Weights of a small GPT-style language model, trained from scratch on English Wikipedia.
Architecture: rotary positions, biases on query, key and value, value embeddings, capped logits.
Each number is 128 + 32 x the weight over its row's rms, rounded and kept within 0 to 255. Layers, rows and columns count from 0. Numbers have three digits each. The size before them is the row's rms in percent of the matrix's.

# up: layer 7 MLP up, 1216x448, rms 0.0764, rows 126-165, columns 0-111
# down: layer 7 MLP down (transposed), 1216x448, rms 0.0422, rows 126-165, columns 0-111
# gate: layer 7 MLP gate, 1216x448, rms 0.0708, rows 127-166, columns 0-111
up126 094:121144175144126178134129164170136109125188113135118131207139175117134076166135127132127176140135078134142163142114145167043082136129096090126106120161133154112107187134137134132164140108101117055138108118098113108154077135167178139158145162167179085142139128137068083160077159138103079124093138168146171106137116186099090108117121142135
down126 094:146151138150122073144164206154104091154147161187094152100167119172120130163147052174167173169127101128095097103146096151111137132142111188157150108085117090109145126074172105099129157111123117080137158071123108107087112118105109101145120166143144159130175093123115161133128120137137112125106101156104189117116111160122134095145101122137
gate127 099:162133119140101142104050166135178121089111147092164114137129086160056112144144141074134066135105185136127141130121094134103228120194177110139146105078156086093155132107151158091129172137165110182170109149150126115116137224120097176087169084131094155161142130147184124149145121129117116086211153131132158105102163095174099158149147144211
up127 096:183139135137143098161117135149124037107131107110166157120153097146111185155192163076116128093138167108118183124118086116107099093153196091162094103178127130171122120141166114079192124148120154116098134133150096088185171117161117178082138121140125119111077141145174118161165139142146116106165094138157144157157078151138136123230151114131
down127 095:110136141159144129102114172106085029130117081090135133088123105127129111159061186129135107158123150126078104177117106103142097078161126186166096105115140118177122156157120121138127124186119173112070178158118158112167093087162129122133165167194146119127152188145084124171149175118157161107092094103107169123093100107105121118105094117107
gate128 099:082153124091066135111136077155102098105121055061090148082096132099111153142177158125148087159113112118097136136212095128144115162157120077129099150108103169115142179092094203065150178140074135162141087101133132133085101188199157059124149115090135146107149123111114128180131158098135062094111154175126130082125160115085122218127107115141
up128 102:100114158096158123074116120125115145080107171118122153131107102098128181101183139181124119192187141179124153124119070123141149173154127079111111123170135118179081127124117146117170148113116158097135171161157151172073141150147101123123164126150146149196086141109113143112124113135081148085136105120174138135140180125176167093135194116145
down128 101:156143120173107170158143114101110130108153180196100154096124104112082143185134136122155103159114164093153123141112106142145127103153157098176094101175103093188148185137142090188098136159099168138187119159101132151134075075179080173166127142113136183093195081133106179130122112111131117172154137084124127091122160140141140195155110200168
gate129 098:155180138111144159130135121112134161102124115059134168148125110082167108096141100159196141129154155110128116145100124105108192194114155057165093149112168137111108092109106077152160105116134129183129073061129124112144140122123104124089143123105099130098094155144122039160053146143092112203100163103135233093169163137138099103141086093145
up129 098:122155074140092106098126160080113128140183145157174129155146123154111087078074109111095135174171166157107154117115108142144100105130135181137066121134153170075076102097096137120185093152132111117138151116111134148117128149149087175082155170111111150133064102129156118080167161158146088153101099135131113131169101110151121215128105185150
down129 098:110171127185140136214104184128046170172142171214122147133166140101072099089092107152180123126131127129110128123086094101104118104130107089160187082054107122141070122098179103193108125134154132130090122089070073078130160096123115145165137112108208094159114099149065134129146048167151152167045157173187130131165155106123146146131149104138
gate130 098:152100121136155156082151134134107102080089163211043088126136127129139137124119101159164127035145151156123140111129197167127093150152126138162148124187124102061091148108156162117141163104136107102123176125081205147122142136102153114068168141137137141145139148130148072114165148098119161120119126158189120175166146204137152163157186141140
up130 100:133135134128065131158156120072121085146149133094088141149133113161207117149190131139147158145126127153144131146085073140148129130055176064112114117116141190072151175170160247091112133093152152161137172130174110097090078171124131122093106138133095126154136151101147163133143089169142154055096085081079140146112127118108057156128123131165
down130 097:180133205117127196147122044142130120166147127114150135210174155182112064137134103178161106097150141140126144146185108088083108151156113112119147120142094083146130089215102144125202160131216166166119124105186137118055110092091105155108167134083101140109167106133118126169087184120083156123152197171144164110156155081138135150139189168105
gate131 100:128169122080118151114090085143099181142103122147133178148124169083152080139167098124079143109104172137148116142146136162099195181124146139144117115121105136167129132129108132157176144057218136123182134123181094134082136084121126130133187145097093112093130103100136142118159098084103085125082084147090116123125169157136136149108137081092
up131 101:132095090186118116104115117132102129085183084137139123086103132171151133122057105077117124214093087146165108121109189083132157178125157134179087170156132174170091101089160156144086107099068079128128132105141079171147079192152178135102112114133163150176134115121133131120181077189120118134126136086188137163121117242133116077138109150138
down131 102:176106077096187138128138157081123081125198082122163173102111154153137111207113100129167138139185167098098177142107128184087103138151129129128104069167128156139088099152156116130090157150061153156142101139167133096142127144153121140086136106140092137086158127112123142180104156108139183112009148138134126124104055164071156095113089151116
gate132 101:117168127143195138127176185118114123130143150174088113105094107090168099077149095073121210113136136104128150145016140116165108133154145115098125107087139087068146152106197164110152135075196145135144153136087143171139148105102073129127107163138129112167134113137116111068133135147165168146135124114144152109090118132150139158084087067147
up132 095:157125117158138151105136089104136102127105077167105173096104045136149123080109128126090125171140176187155107190109113152192116129138092073135203124179118164124127160156126125095096142146141146069109172073131128103113126138132116108114134076141144158151123127088112083132076144078196123130111025131158109146116164186160137129182138162043
down132 099:111110153138105165121132119111119099128085143173134105089107149116129123144159144133072108148105116134148061114159156121136117211098125161125181140173115073168162154100130154156068103166189143079176129123117156180162145087150120113122100145110110085121179096102134148170107123097133140147144116061145153132145178152141116098119152145146
gate133 100:128099119109102131169123187159150212140118124134140131135157097098149087086109124154155148141158084089143174117087152130166142097162096173063142097111138073117167105179112101051168140135086143128131114139151188163131128125086130069127073122172107182171105140099127145204078107162131120134100089142158129141092094186148146082144101153160
up133 100:152162160197135153163141082082060176144120128089084130155146183094119149108122184190169116131098118134156153151186119102147138051102223134145121116115107097138116147084164055118193115189145142098101180123120150126133133179133096151151171112148140190121167090156140163114115123172124052122101196082119148144091178128152088117146079168144
down133 096:124064108114144109144183098119087076120089132136143152104120136055054182147188120150124112141149172147105136107137151110148114113119131117122149140087103100056157121112145118118124128131142108141193126117092107092142139168165146146107205105156109107097101119134136084135125139116156152196113184171079094087169163150089129142164138197146
gate134 100:123130141132140126164198127153155057170132090161137081159095114172093175126150125093126145138132128155058102196107144116135080147096161150124146165126151118161129108154089133161081128068155245121115118186113142158164150138142149124133163167090102164155084083162123085091059122145149166139100161141118137103073140113169089156142157118112
up134 104:133104132077153096094160063140095149142076164137139100123143125156174159099148132085138118211149113113039123139134151179146132105152109161164043111180126120152211138151132121111131189115124162077126111119153208147156079072085125179171086112189188111119079116077113117138139082160164126187095152085146118174138142123130183155037128141119
down134 103:110086117133122132150073153085199136183134138128137186159194093217138126138105157101121185138109078125102167116100101105113149083189121165113117154088129168132185166178104141160109122119125146107103175087075093106146136124087098083204125130199109121116159142125080198137095120086140130161080130135144107132140120094138081112157146090112
gate135 100:136121095128086186131118142137181121126078127196051145207094134066118136164066131112087146073115165120161064141137182150153201117108149094129165098063144133161057082105099138113118060148140120114154119105159092102098108179100108078163162149087150148076121120119174158115152165164109145119141093152092090101067106113202099124142129164119
up135 097:128073157117127158158093131106114115155159208112133096174144109104150154141129111108124115174164154133113140073091134097101095046151143142119208117181153086138141119137107101116188117135100182139115157132126067126186160127155132078095157077108136138152153092161195138140059155204148141094125151176146126119107221190127101105115175107086
down135 102:183132080092165124144105162101205133161114093133119098119124121151132093155080181149119122131129144119123110160160111187144112192063121135123074119204109199139149136084119136102132131133125153083142187099075128093088134153179112148135133152107112140132121069127120131126150173176100139115095110124150154164114120137145164080126118106139
gate136 101:140077139123143133124126083198142099120194133099112196113114148128110149081114130145155199191192130115135110167138162081116129162135140125086089130120101132161096152094184170094173163114103195131136132098151074112128179160146159092126146191155204072156056161147129178106128091098182129127088155188133148107201177119150092074116132091191
up136 101:132162102170149095116159131086124100098138151094163121146106181089115088145140182134077117122199137133112104177102129161137127125156161055159199130104141163174097116164113116106089120138102140109115108084135147148143127117090170091081107116111110144141129164105153127141147071138099123101156149085160142127112069109103130195127135149168
down136 100:115085089174131115135137165116125123121146089131153189167092082163162144134102098130096122179106135194137104160150137079090081064121175086136181147147119139132102184115134091096174141112166100132140109147126106178163098180082098090038127163127112122165136069127170106121068123118131127150048161126100049088104109116159136078095151182068
gate137 094:130162133064152126164162134160101149095118143124100160134130105096102144165121101156168162086149101174152112126100089098144124089147136125139209120111168116067174103115066155095151111106171150138115169182107118139200130149121109114096117120063205043143109113114064077127132099151145167130110140191111143118104150124125131114151136114095
up137 099:067147150125145092133114128109156093128098122151162142144160114162193099140185142115156104104070090127124086087106118170132141102175137189105163119127052081110083143121122120129183153100103117117176149152137139114117146152198123080124134137189163105119112113144137116136142133154145182117123161143157172175119112039089166102113107088116
down137 100:156128175129103111133167116138146106093140108161189179122149131148084125170130141163104091147132117067093064112150133131149086088154107148185149099112072110118123160118182158132108129106134136184105138163173155147073132133164153086117091137132127102091145161097128134116097169141143157078176158111087157137071130120118127137110110096070
gate138 105:105125067131085118122164100131133170100117136155111163100113133124122140092109102128125098192136162100158139093127111139061097112147127145098162100112126086149084103140134167116140095116124101131154103131136132133104136145100109095090226158144124179159196135118159089121137178129217092116116161133127170125169131095098182131110101154201
up138 100:098098153174118150189136124132079092097122115134160143145134190064094140095104151070123138145149171192125155101140095184129154109152155101200108180057093126109079129084149127086096139154125201149153118117102105162175083130115142121167125135187152171107118102106120135133124165196093105124102091074201175118137092129153075163130146115120
down138 101:091145102107122195101146084117113139046163091112146122131104118073111152171203134119156097138144147139183143132165161117118130131140136166108103130145143172143096099136157100143055151127151129077127092143128135120124130123059144175146112116159056215110125163152144162121209115103157138128097093085099143078155102113157076160094091136046
gate139 103:208123133134125092095129133166150129180100155160144163115164103084105035125125110151079171102125108098109096184103075129082163163157150178123168109163154177163146128135142121146056117160098145105125115127130077148102206119142136108098108171155139121157127140135125115053163143113133136068123140152096136178140067104192037164157096163070
up139 099:077167106153165092087128119121117163150104194111134107140139113095068160115138064113100118151153088133123122149137158161096122109105111095107123170106118177118143198167079127136127113108076107126151077121151164175113110091112167100156076182093107114109240174163161141148122099101123178100081106131086106105164093088199097100149159099150
down139 097:124114151171166116140126155195121134163100111077119102108185151124130174137120067155128125112144116157150116141111078152154176127101136106103113034127111166106075175120165172167162153139082091090162150145129119118129112135133167128145043152142145131146088107117135158104132092055106184116096145163082109176119141134195130122159180156134
gate140 101:156139116114106102102089115094087158100170100142102112138155093121142133139134098152139111117160164143114102101154061149150115169135152078072117140136091133147165174148090103126118116098154143238135154102170121069137112139109114118146135185108172135105186089122160163135188163130126102092122116181204096172130162113124125099143171127120
up140 102:173157122145123156142102145131041074146184077144157141140123092143128180129161148119063062149132129125140165168124144126132155089159153075166115158133090106161090090073175141147163147085141172088147138126187116140164111139186126125146136155174095120170146125189112079099099127063171141130066149127089154121128101130091179164126118148157
down140 102:125156117157126139155125130165118076128095119091156118179095152128112205122099129123155168165131101112077130166136066100120159110109079113119076056145126101113133181107154150071165151073118109114080076159136193182137152081128142122100117078133073144163058147169073121098139073132126153186190123166110113052192113148124121171107168112153
gate141 102:187135154147128156096132148169123126132085200162092121150135134134185129150086170145124156138109143190128058143127166060079150120110198126136160140130071074126118081137157130107124108080102132145114182095122104164151106150136151109086135121119145162108156097142180081173144127147077164109119153180142214126091157167098172142127134129138
up141 095:106134119182145140108129126123159153148134105125164137137064083138116133139147106146075146170136114123078091124152172144089115162147142097181158107154130163181075108106081119119147210137158112155171128158103132139106132183141122177094123125126121101159169083082139148141085083130139113116116146161104084192146184108159104134154128113151
down141 099:149164055170079083095106105156068185175135075143096131136160159212161115126154143088135072086137142057125125145126082077106101125120109127127111129104113078165098159126095076118159153170117133157164117145070132128156195125108140142073166066182139161106143114083138172091099172164130125186093114136135117148128155154144165095109046173107
gate142 099:123137102206134173076143142175163146147085178112162166085071168102101104138096104176187112142172140142099156108126138146131163097128134122127177151150116131109031134165101121156118123153138116145102071092133169089133147164109074076109127136109085115158115140138111114117093127160124123159074126101051122163189157062126087113122157145062
up142 094:177109120161118083150157066124128109151189137154110125161131066144146094089093132106133105165136133137129124124179101178063141140100127121156170136182193150077104131141138089115089117059081139097124130158134102119131119093151113187105103139104124141116130136175194125126159134135092153134158112175134134109142112086117106169164116139083
down142 099:152077109184128117139130156147184114079118151082102141069066110115129106101081109079128118145127116114147128168163073158166107082133158124169160073088131074148157152154147061162096165135123137060088164125087153110191129082123068115122098124083175183108143198093147122100120131119109118163131073206109034144054130119147144177102132151136
gate143 099:154138032132087091147130119148142166140136131129087149096098106166141121118152139115159204098102113120113163141103110114135125164159137161114148134132103135146159093161153139150118074164131129059143121102143153171179068147148159185112058165120079117116139147117096089155138125146112139088085109196120154151130094134149154096117170113123
up143 100:144101112127076123111120123173150133154054149170090121183134164104079148126157078113122091091143083142127110103092114119115110057127195076113163098111120115130121144201068057046117153074159157132120139044144115150122123121097094135165165127123146136118175029100176179134126133129128076085138153128114192176173128160148161116184131129141
down143 101:112128143130126147099150114076112088139089121149193136126104114108150132148147122095081131135172145121180072180142122164166152122149054141095169118105117117169183183127185140117129125147073161183085148155152148059144136135153112109140132165183092087140177051101106116109089154111158116126150150144101157127139111157131102172127111127117
gate144 101:116126083079128106114203124146132132158107123117137119164120095120159081132208130089155130149122137144123105141113114101075131184153204117162137131141194102118140132136122135154128133102098170116107100093130125175144088113117132102165122113115106118111083089128174117091109107166077146131114155097090197138109107134141139164119058149146
up144 102:150127116132157108178147071109118111200121138162107079118193141128152142185129165105139108138074109145171175096099112104144110128121164105118128127111150114179163175167150126136158182135130098173153122075114087176154073066124148128129112085182071132102129162080135121111070141087091125084134141154129211101111175114100174099079087128146
down144 105:085093139183120164154189200137072062143072065138074140175123126086127149137152136158163135060090123166158131110119094164144131151110156120148137248099143130139204092123116159126114116178080143157142116128180162051161132095180149133144112155118101120133148151134113103177162098101106111080093085083071126090126120189021089170085109097152
gate145 098:197125139109083152111099115129125124117119174118160121085189137135118114191167135135120150123119138103071117148124132084131158059126093147149096134102139116124070146117114097114205137134134201134054191108131168138122077144141123102175078072117147045137118180110144137137210104185121162106120159090176100112121142106140172153186118133146
up145 098:111176160113120130093104132117150134174091150169102127101062135145182116078141112137128158157195055160137105132136092129158152127143152116114146139144110086127115091154217087140088155101153188079163173122133148199171158155036122112144155116118097135145078147152058123124208132126104106146111145126139149088175107128113114055162117123134
down145 098:105081114147119130108090133111168117164135155127126104116151107138128126139127138111135090107148130134125113089147118137081165112179118169091155158096126171131136176177133148108166106128108076147146093124177178106113126181074048108120102133113165135150136149102131113160141169113133157102138138176108137165099126099105139089191139106226
gate146 104:156074051124194163165119199144130125175135093121161133096093097151110105136196077113150141184094149084096104069180091112142144111134097158042133157175130114116143123153101169112154093149109087092155121211184137138140094147105120124124140143105111108145121135049093104161133070156088151165101081147098065135159098067102122082179123147170
up146 110:130162170180144161111255130119119160148149130159067140125120159090148209151134163139140202104151159165148175106177092109110128132175093075103206111099119124143125112087151141173128112094175146088084147093116126182116107119113156146145083066133222184148133167139115095163116169129126108084154075156150139131138163076127138130141111114053
down146 106:096069099139139115110131135158116102132129177111148088137136154116089156102138097153179153122150130202143162145085129115110084072200121090122143125093078092079208135144133124148151129114138088138099172190143114154132157216095110139103126172112126058111178114101063104087102100091149080119077170127149159106147134125110145105117137094126
gate147 098:093114161207149135097126110168114127107185141091088156188091125135099110140223127145160135171118136110111106128122109103111166106065126117210155092109092168083085145148117115073094122158075085102129118131057197157143154127076103165094145174149167107127159162117137130112119088167082088182071168138072124030183107118056170096112109143146
up147 097:067142143060196118137140057107220100093136154137176180112162121141122157084141159111109152123110151157126101097076163122195075140091138133110153108116141124132134126149109129130187135108108184109143076120139114136125142050103079141092142161160148085149123143109116077133094126083064150118113100123162125116147100054181135083116065105185
down147 098:110139098074111115126110112075122171121197175147103138178173135121154119186157142177142089176166165064121145095097147160082073130136191188184128109123104134135152127165119103146115130149093167128126097075146086143121118215079147131161093111132112131077099114091115132148098136136102089130112074179136116114110114094128171088142147124137
gate148 099:136097115144124099120228161119154146140121101123189079188122095161180066087112112145123161097111166081111115148080143111140157153130184123146173122166125155150091123095078109138111188146174182104121120145124128079097143143170171153144132138143122155174042143132134124121105128112127121122130100159185159088093169151147146110102110084173
up148 098:077135080189127104169103146160110083192107091127064124075124067091077155131169138064142133116175133146124120114094136135113092067158113080054114121119100072096221134117171142071110102136191110149102107154134139131119157119127056096113117132155077052092141151127130158086159098113141139164106127083120109105150143139111128178180125091065
down148 098:125116141169106166102145164124109158088205130148158113136153126130132046134141157118144168163146167148123133157140118170134166134138123161145174162128175110107109075210146136129123192061101181112109065091169114148152055158167092157138213152144180105116096150135150154143105157121150181142162069194144145137125166120113090104164156097173
gate149 100:173159172130166136197200104106168136166144087104174119133141132147144095151131143111107169102175090102124118134091072154173134110121095089121108129126130193139119155172096121086133094107190172135131169107199052155114120132157178155152147139157127166203127133124154092125120089180115146154087128115080151140163098132122150120123167178101
up149 098:181145132097088088128181127153130112127127103133086167109054148079188115144183166104104117081158163065063153154112140159105129119128081128082158075115126164187177122156071150105124142144127178117149149085145149143131154159134096128142151180127086118078140160167146081148152101130086130123104163140169168115085092115109158111123097126188
down149 100:158118136142114115127126084153149180147146179137153115116079146137087119122108153143103113075105161042128151120175086115118155130176117197137103133146158141126118121165115092114097127137135127160115137135154116118132157133087146054104152096138100175143070131190071162122148107129189148144178126092165162125129083125232116098159159087102
gate150 096:135211091132150145104147111157081183128115179126065103166060108077107117141156147167140158148147075075074120085120159111135120113127139144146134158159136174160102125109126159156109151160154107119146135114083139183184148144159155168101093140155119085157151100136158078080150139120159117090068109125158086145139142131134101137135129133159
up150 093:112147088087171136159090101239154149103107127090121110124105120115078153113151147094091112078009137118117047110076107157126081089117131166168147138147130088102155187104116110111152110142114030148085155145150164076152146160095156126115107186131099136116164156147144140101225080116146086082073130150176074108102144119111111125091132096080
down150 095:101114090130160134094125154114149053154116131104128121149112123108133076121126051154081066131143142113131168105180095108121105082178089100134136138126127159206098147131108159152164077053120071109082148117153087152143116111103158171094141095146196100170084133123114157106101149115141160175107142186181133166147143180138158120090193164061
gate151 100:106125093201159144150095118128136145061156144192111121148146063134119128128149140167129048105107114134106100138118153078156140115121149128164163110095098091135152118124113178148133077181113113196096123155089148167098098114094079084162157145130127098150135143131095142114127176083160124101112108095128088187163084101159130155148158095078
up151 096:154112117150118169136098095169127120106126149112182126140146135155144125168095111153090119122136188126156120063148162134142129119166082140098117098185080108127105152096137091100105118104096144089133167121151105115152077128132185105155125138147104155050198144127129127101091080056097088220098206171146134132094090154120080151069123133062
down151 100:157130051140142159155179123121193110077141129097111175133176155081129153108147162081111156099020178120122149138130134117107066105083147075110140149133166156089048131127142156096119126099156145131106151131147120101138077110149149162096090165164185142153127162130160107132104158113165080109136145149128099113162110116076150185102151143175
gate152 104:125130075129135115154086114135132153171136178078131124106086103110153115180113105130150106114150159193057105162131078110128151156077121095099167113070110111118120128103140097145106161171115134113121114157105122125111106217149156154185061175154121094133128087128181192161128135158173123132105105051133101175122158100120132155092064118165
up152 102:110126136073166126164158103147095113114145121126114095156136069137092094066142194192106111159146128128133108166119098138135162136096072176122205148138126102137136134135115110158110119138181116146179185090144191082118121164133133149167139189159088173171116108087126143067184087121130119103146160130185117160200158132132115102134144124156
down152 103:122129096064124080096103123142099078117135049141128189130098164151113058118089173189172128074141168174119173084159078159168126096106146075110109112156100120120094119136108139125155108111140110138090102124098128155151110106152166119154136105095150127163117157124096198087208143185179133090111125150149105111081105089097106166109148127123
gate153 102:154172093124131175140169091088133146156101137074099099158143211081094129099141098103127147129163142149087138151175118098156111119121107161108119123101108150129124145094151163180162133158083153054167180154090152197124149212083102074172139131105105142130116147065064126086109122164176122123124203154146105177081111146164093162119120168116
up153 099:102151112072147120111147123063127105173199175063163126140104119086128155120126100087093151194105154111155139157124151108086136111093202156132136099160156087109117073139109127112115107159097155176086108083111125147176134125103106158159163109121156122176122138156163193181081071149091168154118139098100130108125135138124165136089153135170
down153 101:110119109140173144105146153079097088119107148083141159131114060132109145157103189124115148089097142095111099131102157114132135113138167130122178160164101126119163088124164174103170153108092129071090121143175179194185098162117113178110162146113164134131141177085128117124108103127076148089137117119114133147147139121098131135144120129146
gate154 105:162089154087111108165164103190110141094107168126075127136080118128114121099141094106151164094096103170103093138108096102128114198087082140092144117131164093140118115137134090096142144108156134106182134103113061119123158159073090138094155184156078076150111152136138156109117149174173157114116120130176141168134155140124121171210129116139
up154 102:125116137029171096107131166128150165180136124151122174130097144132103084040113088122140077123157107149107132125132176143202131126128125124121148139102156190141147131163088144057175089150106113126112154076125123161086167175190115139153152102106159154099111092184143148112202128108180133144154147144020154103153123085142123112113110104156
down154 102:172101096175107178161108180194109165096161153146126120141136104099051146090106142185125104165083118095110190131120115147115127150055135102125094186144125137168132139108071077099142124118145071146139123099145170140126108127135132138083177093118110135149091134087110176118170141120119083158101083105121135140137089117155141112120109129133
gate155 092:124179104145106107131103224136130129083175207017101159070177129142128176126136151161118102108160104142090135058074132088137194133135115205099152130069116118119165150136113118154141097176085186055132099152173115140121050102152112085153185125199116134097136127132098178147154175097091160150128138124129136153129037104123086113079102094115
up155 093:108157125147075155181185142129144119096178120169127146063144158168158122084128128078112193124128125032099125150136156116085088117118167112112117118107107155175137132136129143143211188107115106190127153127113160147121116105122213135142104120115129151098124145112165145102123129116125152099161158131127104178130118123139110163027144121077
down155 095:182100108104091151120108130122153097255121128069159123121080104100071159155113113144178090127137144136088106076131117105175122128107150095124109217134172153067176201143145111142072153098181170087097065144078094142094133126125054128091148167097090067095164168086131089064125130113157137137140131119118116096112146120118114136108128138185
gate156 100:129122132079135140128142153094099128094118149155127103132079108133145114105135149066169130205129138154124114150100200112132158169112175180122130178166124059133155147138131129125162181150078103141117073164098114141171104138122128136143095068135154171113085162162136214136101154124067130125143117118095108120127108128121142157142133090059
up156 102:173169066123092126053146133112062166158160130111171095098160135126087149150117143133160090156129143127122139156183133092154136099151126162092094090122171139146115141112075066125154138118187136176118154116104112135152145147097132125090180146071116164121130122136145197167153160146152110133129101145154160113163116134095160166138206062088
down156 102:107095110128149084176139124093112109139126124105135203113197164185118143147123178130128130088129123131183152081116185136182114134164082123143102088183138112129115138134099122147121116174109093139132161113193100132148175088165145121148103104106122099135147183148141142166089126131122111079109098081122128115130104155140157174138161121139
gate157 098:155124127113142178161145100149103126095172133142106140076116104095118099109155135178152121161101104146140118088175107113147142114181133132168086112136131139101087082138106093125099179139117133057121070156105146150166155130158085118138192096111133138096140107047107136117110062095102139065097096128145162134131095126135070138166155169124
up157 104:126133141091176117093165129136129142149165177160207116058133142098150123140130160134132185150169141138059133123067130190160163083123107165134071144107126185135093113138113193081151127144108134089140109159164149200127155145147133081103152177109114153127073159102125119144106152128204044117138165123134159114122129106154157126082160131092
down157 104:142110128138166120107178134124162059101165140167055121175106050099096122156112115102121088179101133146124089170128181169161133084152162112165116157134132139173115115187083129126129170055148098047174126118135119087091113091141107162137099112149149159152141135135131093101148124111208143134152187147156150170111185133155150099091074116111
gate158 100:115158129089146168038113078129138126117138060112054131162156107069138137144156110089128117171165124066099111126151121132081125132157140127138033126110131113115140103100098086158138143120087159152102134096131153098135156140085159129140103152151159096064111124102118185145172153114150164030170140172126122141092130153153149151121171127133
up158 105:119124183109125111193146148100117158128132174118162180142069087103101131138142145104148143122054174158117145125100123130127081185097141118185140158168161113145153163178130148109144157201110073041124078115142128137158162100067205134137138104135141152174103133137150098141098129138131139165175067130108144121136122206137107076096133104134
down158 104:142117111056136151175137102063128158110108077162127149185137205105083166094129132121089088103130166144158153134064098140142165113107050109116147128106139077130123116139209090148153098128113111133139131153079176105134098133102151159145140082147089105190091176151062142115173098146147120146135115075151094181156155098088203126130100066127
gate159 102:148133118145175178126108060177096147115185132062132149109139145128143141153144100118120128098103138168145186151128149124147176162118107084123119150112099152123131103146059105112085142137107134105125055133133157139138122135122119170166124172097046185129074139128165102091148169122158129101162147095121084161161136112180138154114198085148
up159 101:146136145105143133087128147112135150130091082102128092112131158148147109182114128106108124118073093106080155073171125152117203092100144143189139168149198047093112167134179100179086108056149128176122116106149113114067198116116149123142137172146037080133142153118172123138129087099154131102068121132144100084120116111125074141116115151183
down159 101:122129108161117090144123129089096194152118125137142098178104095140122139151121089103095141187149144128142135140172130195147121092109149109111184113088112114124110159147104111177147135111098202167160168121131153073180134168102127126127153130051120182128104076134156134142166095124122163133117167139116095136172123125155153137131120192106
gate160 101:132065133153081118107130158205168138099131192035161126125132167152147169158170131142069104125122143133134154108150117165154132113140114166124103123103066128055138102120134134190130118170119133148083141060133043124126144170129041133125164161140110134161130123170143113139117193071158127138174173138143064113113133094091109200121117130131
up160 100:087118077132087087118098024088103121204115151073190120105099108095100092182135124129095158144112079151109144141119106178169118178144122139054079108151075110087119100096130100115100120105102103079147115173120150080087185099135105147083207123052140079146098123116107072175115178082099144135112111145167130095123140152184156170136174134173
down160 101:198105159098126122168116142070117192135150092106131064132122124142115120106139121102103146209184110186115133161108167101140164115118129119064079124164092142151176134106163087140149074128157080152094136154144175186147141112129129105098067145118218098027105123121202122114081135155104197144114161186136128158190139126127113133139213142112
gate161 099:187126135123148106127088111125152125101059131133174143132094119147134116159161163117212125123115141092155116100114143104083130103118169132118135117046101063097139179139105186112184148119156143139134126149159155129067128137157132067096178101166181132140125106151112151090100122082071216124097106101147234165132100141105146052163177169138
up161 101:071098159121143127129104075125096113147113147183160136228105080151134118128091153101170099161113101123091125198135167093100125091134193119136146092115113158143142078105113161107130089142108111143113110125144141151116118114128114093115147128104070151116126120095116082091098145070115146127153112108120085095138183084106130151104107115121
down161 101:064133135101141160168154130157164116077090105151149136132112148164108097117155205143089053123167077155152110116139167126139142103155174082114106205110099166084123114121100138153131161071166123151117094105122102116115096162102138113163147091085175120167093157115056146170104170108087092121149124139124124161093142087175106069097115187102
gate162 105:177130108111103100152113143135149153090104127176142165158131118161171140168121123166087117168149095122120094194206182157114131106138108108094123084081075117129098115156106160157158157106134137140087124118127124158047126098027152147177106093108132089157108061185171081104149115202137176170109109125144107104120081203131129181102090123133
up162 106:050108139127125154132109087115099181078109102161090104164079094140121109142108167147116115120108095215130143157078162108143151102130131129073152122128089114118102177195103125232100133136165168114153126136142133098134134107087111137083144012120142156149165119099121099148193117110118129105073179117138101135163175142160137127116126126096
down162 104:110081162134141110206143113088117150119063133254181129143078148124188076148116129155154074169142121158102114122128143128153110147157105105127114161131117190131123135116152147186154151139158120140148086104123110101086094149097155170106043182116113174180116152078071112100165126148149150120082081144082133196149094162109144121119178142147
gate163 094:145144131094167168065139174094114134164146135111118157127142114113096116125119121111128102128127112134152146135095079135156168070134072097151150120126120124105176086161135115114163092159109101112083079171130045087139183132152087134066200113100136112152121132096117127103113141109114137167118119107108113116189105130160138155064121157116
up163 097:095123131115112171109127108129115176125082148137154141138180097127098129128128224141129179149143122127110113092134146091127141159101162159111132173191079073114122165065094147104132129191097107093106106139147149078090099094160138110112092152167148065170141127100178111131136095126089117096147083130112155147102184204136119141116118128118
down163 094:121110096093111109110193093128158155094190158117126100088127134169091101147119115113108112153130144167109101129133075119158105201166116058105118140104097082170123162161087100109110166119161141121100147093141167160106186090113132138167122130091151086176122141127177136113068137126099123116115117139135123150114147123112137137125152124173
gate164 103:108078127089183109092139121084146168075113114108103116131163129131147076116145090138120144111136188146150130176192112091127082171157110110118112113098145099112140174139122122142120145121123202118132177136101204171114168129182155113112129104145139097117186156131171145136126153047102134140141113125110114104115138170112118137111175150120
up164 101:128094150092141179102110138131111097114061110160086029173132159148126084058150123176076087113173168185096144112182100084139067059120115065088169089135138050130150127145116088150140180138141180084124166129131115125125131155068161094117122139195134099142144124090113095133138184112117195176123150187130118094119147160117125137135143144093
down164 098:086155174114202093063122109131167090160110117148099111127130173101119114103043170148095086154103096094157150093095132160129102161096105096090079166161133107056153112140111088120128110145173109157122228109100099154062171136108141095127159093154068170135137155156159144123166132115108154125142117099142182087054106129077115150240061089065
gate165 103:074119092063110144105114132145145120180136149129151095203124131107108083129065116125157117176116126115063151133144152096127105122117140075184143165114130105156155115087165177159140059124132152116123166123131086129154128165096101116112147129123090153126098140143114111078137179099148187103155173128082082141135141158105116147156148147145
up165 105:050140167124111137120167051190112126064161074150111177087127111180169113126120115143118141136134109103103123097126137140135173121153138169110155115143125082124124169117148068096155137165102095137139061081122140060126074152075183062118171100065133108109146117044109121084179143135114120139136175120095071130125119154144092152073134090108
down165 103:036161181136147137076183141126071128142099141109133092134205097157112160118142064164094144131116150088128145112110148068197113153111076207077136188079130102133096122108088110130092140163077119127190143128083090093133121133166146114143085096135122139111094163067140171096129183129165164187141164114149166098168093151133123137098164156072
gate166 094:139164136050103113129163065135155128115152107165145172201090009126193167205121144123118083165109126083179123115164128205134102124067171123080095146152126161174112083139149117136124125133106066153090104130174130125086183183150046165175106134096087191174094148147148114118149089162116084163062154125094106104132103096111158131143118168117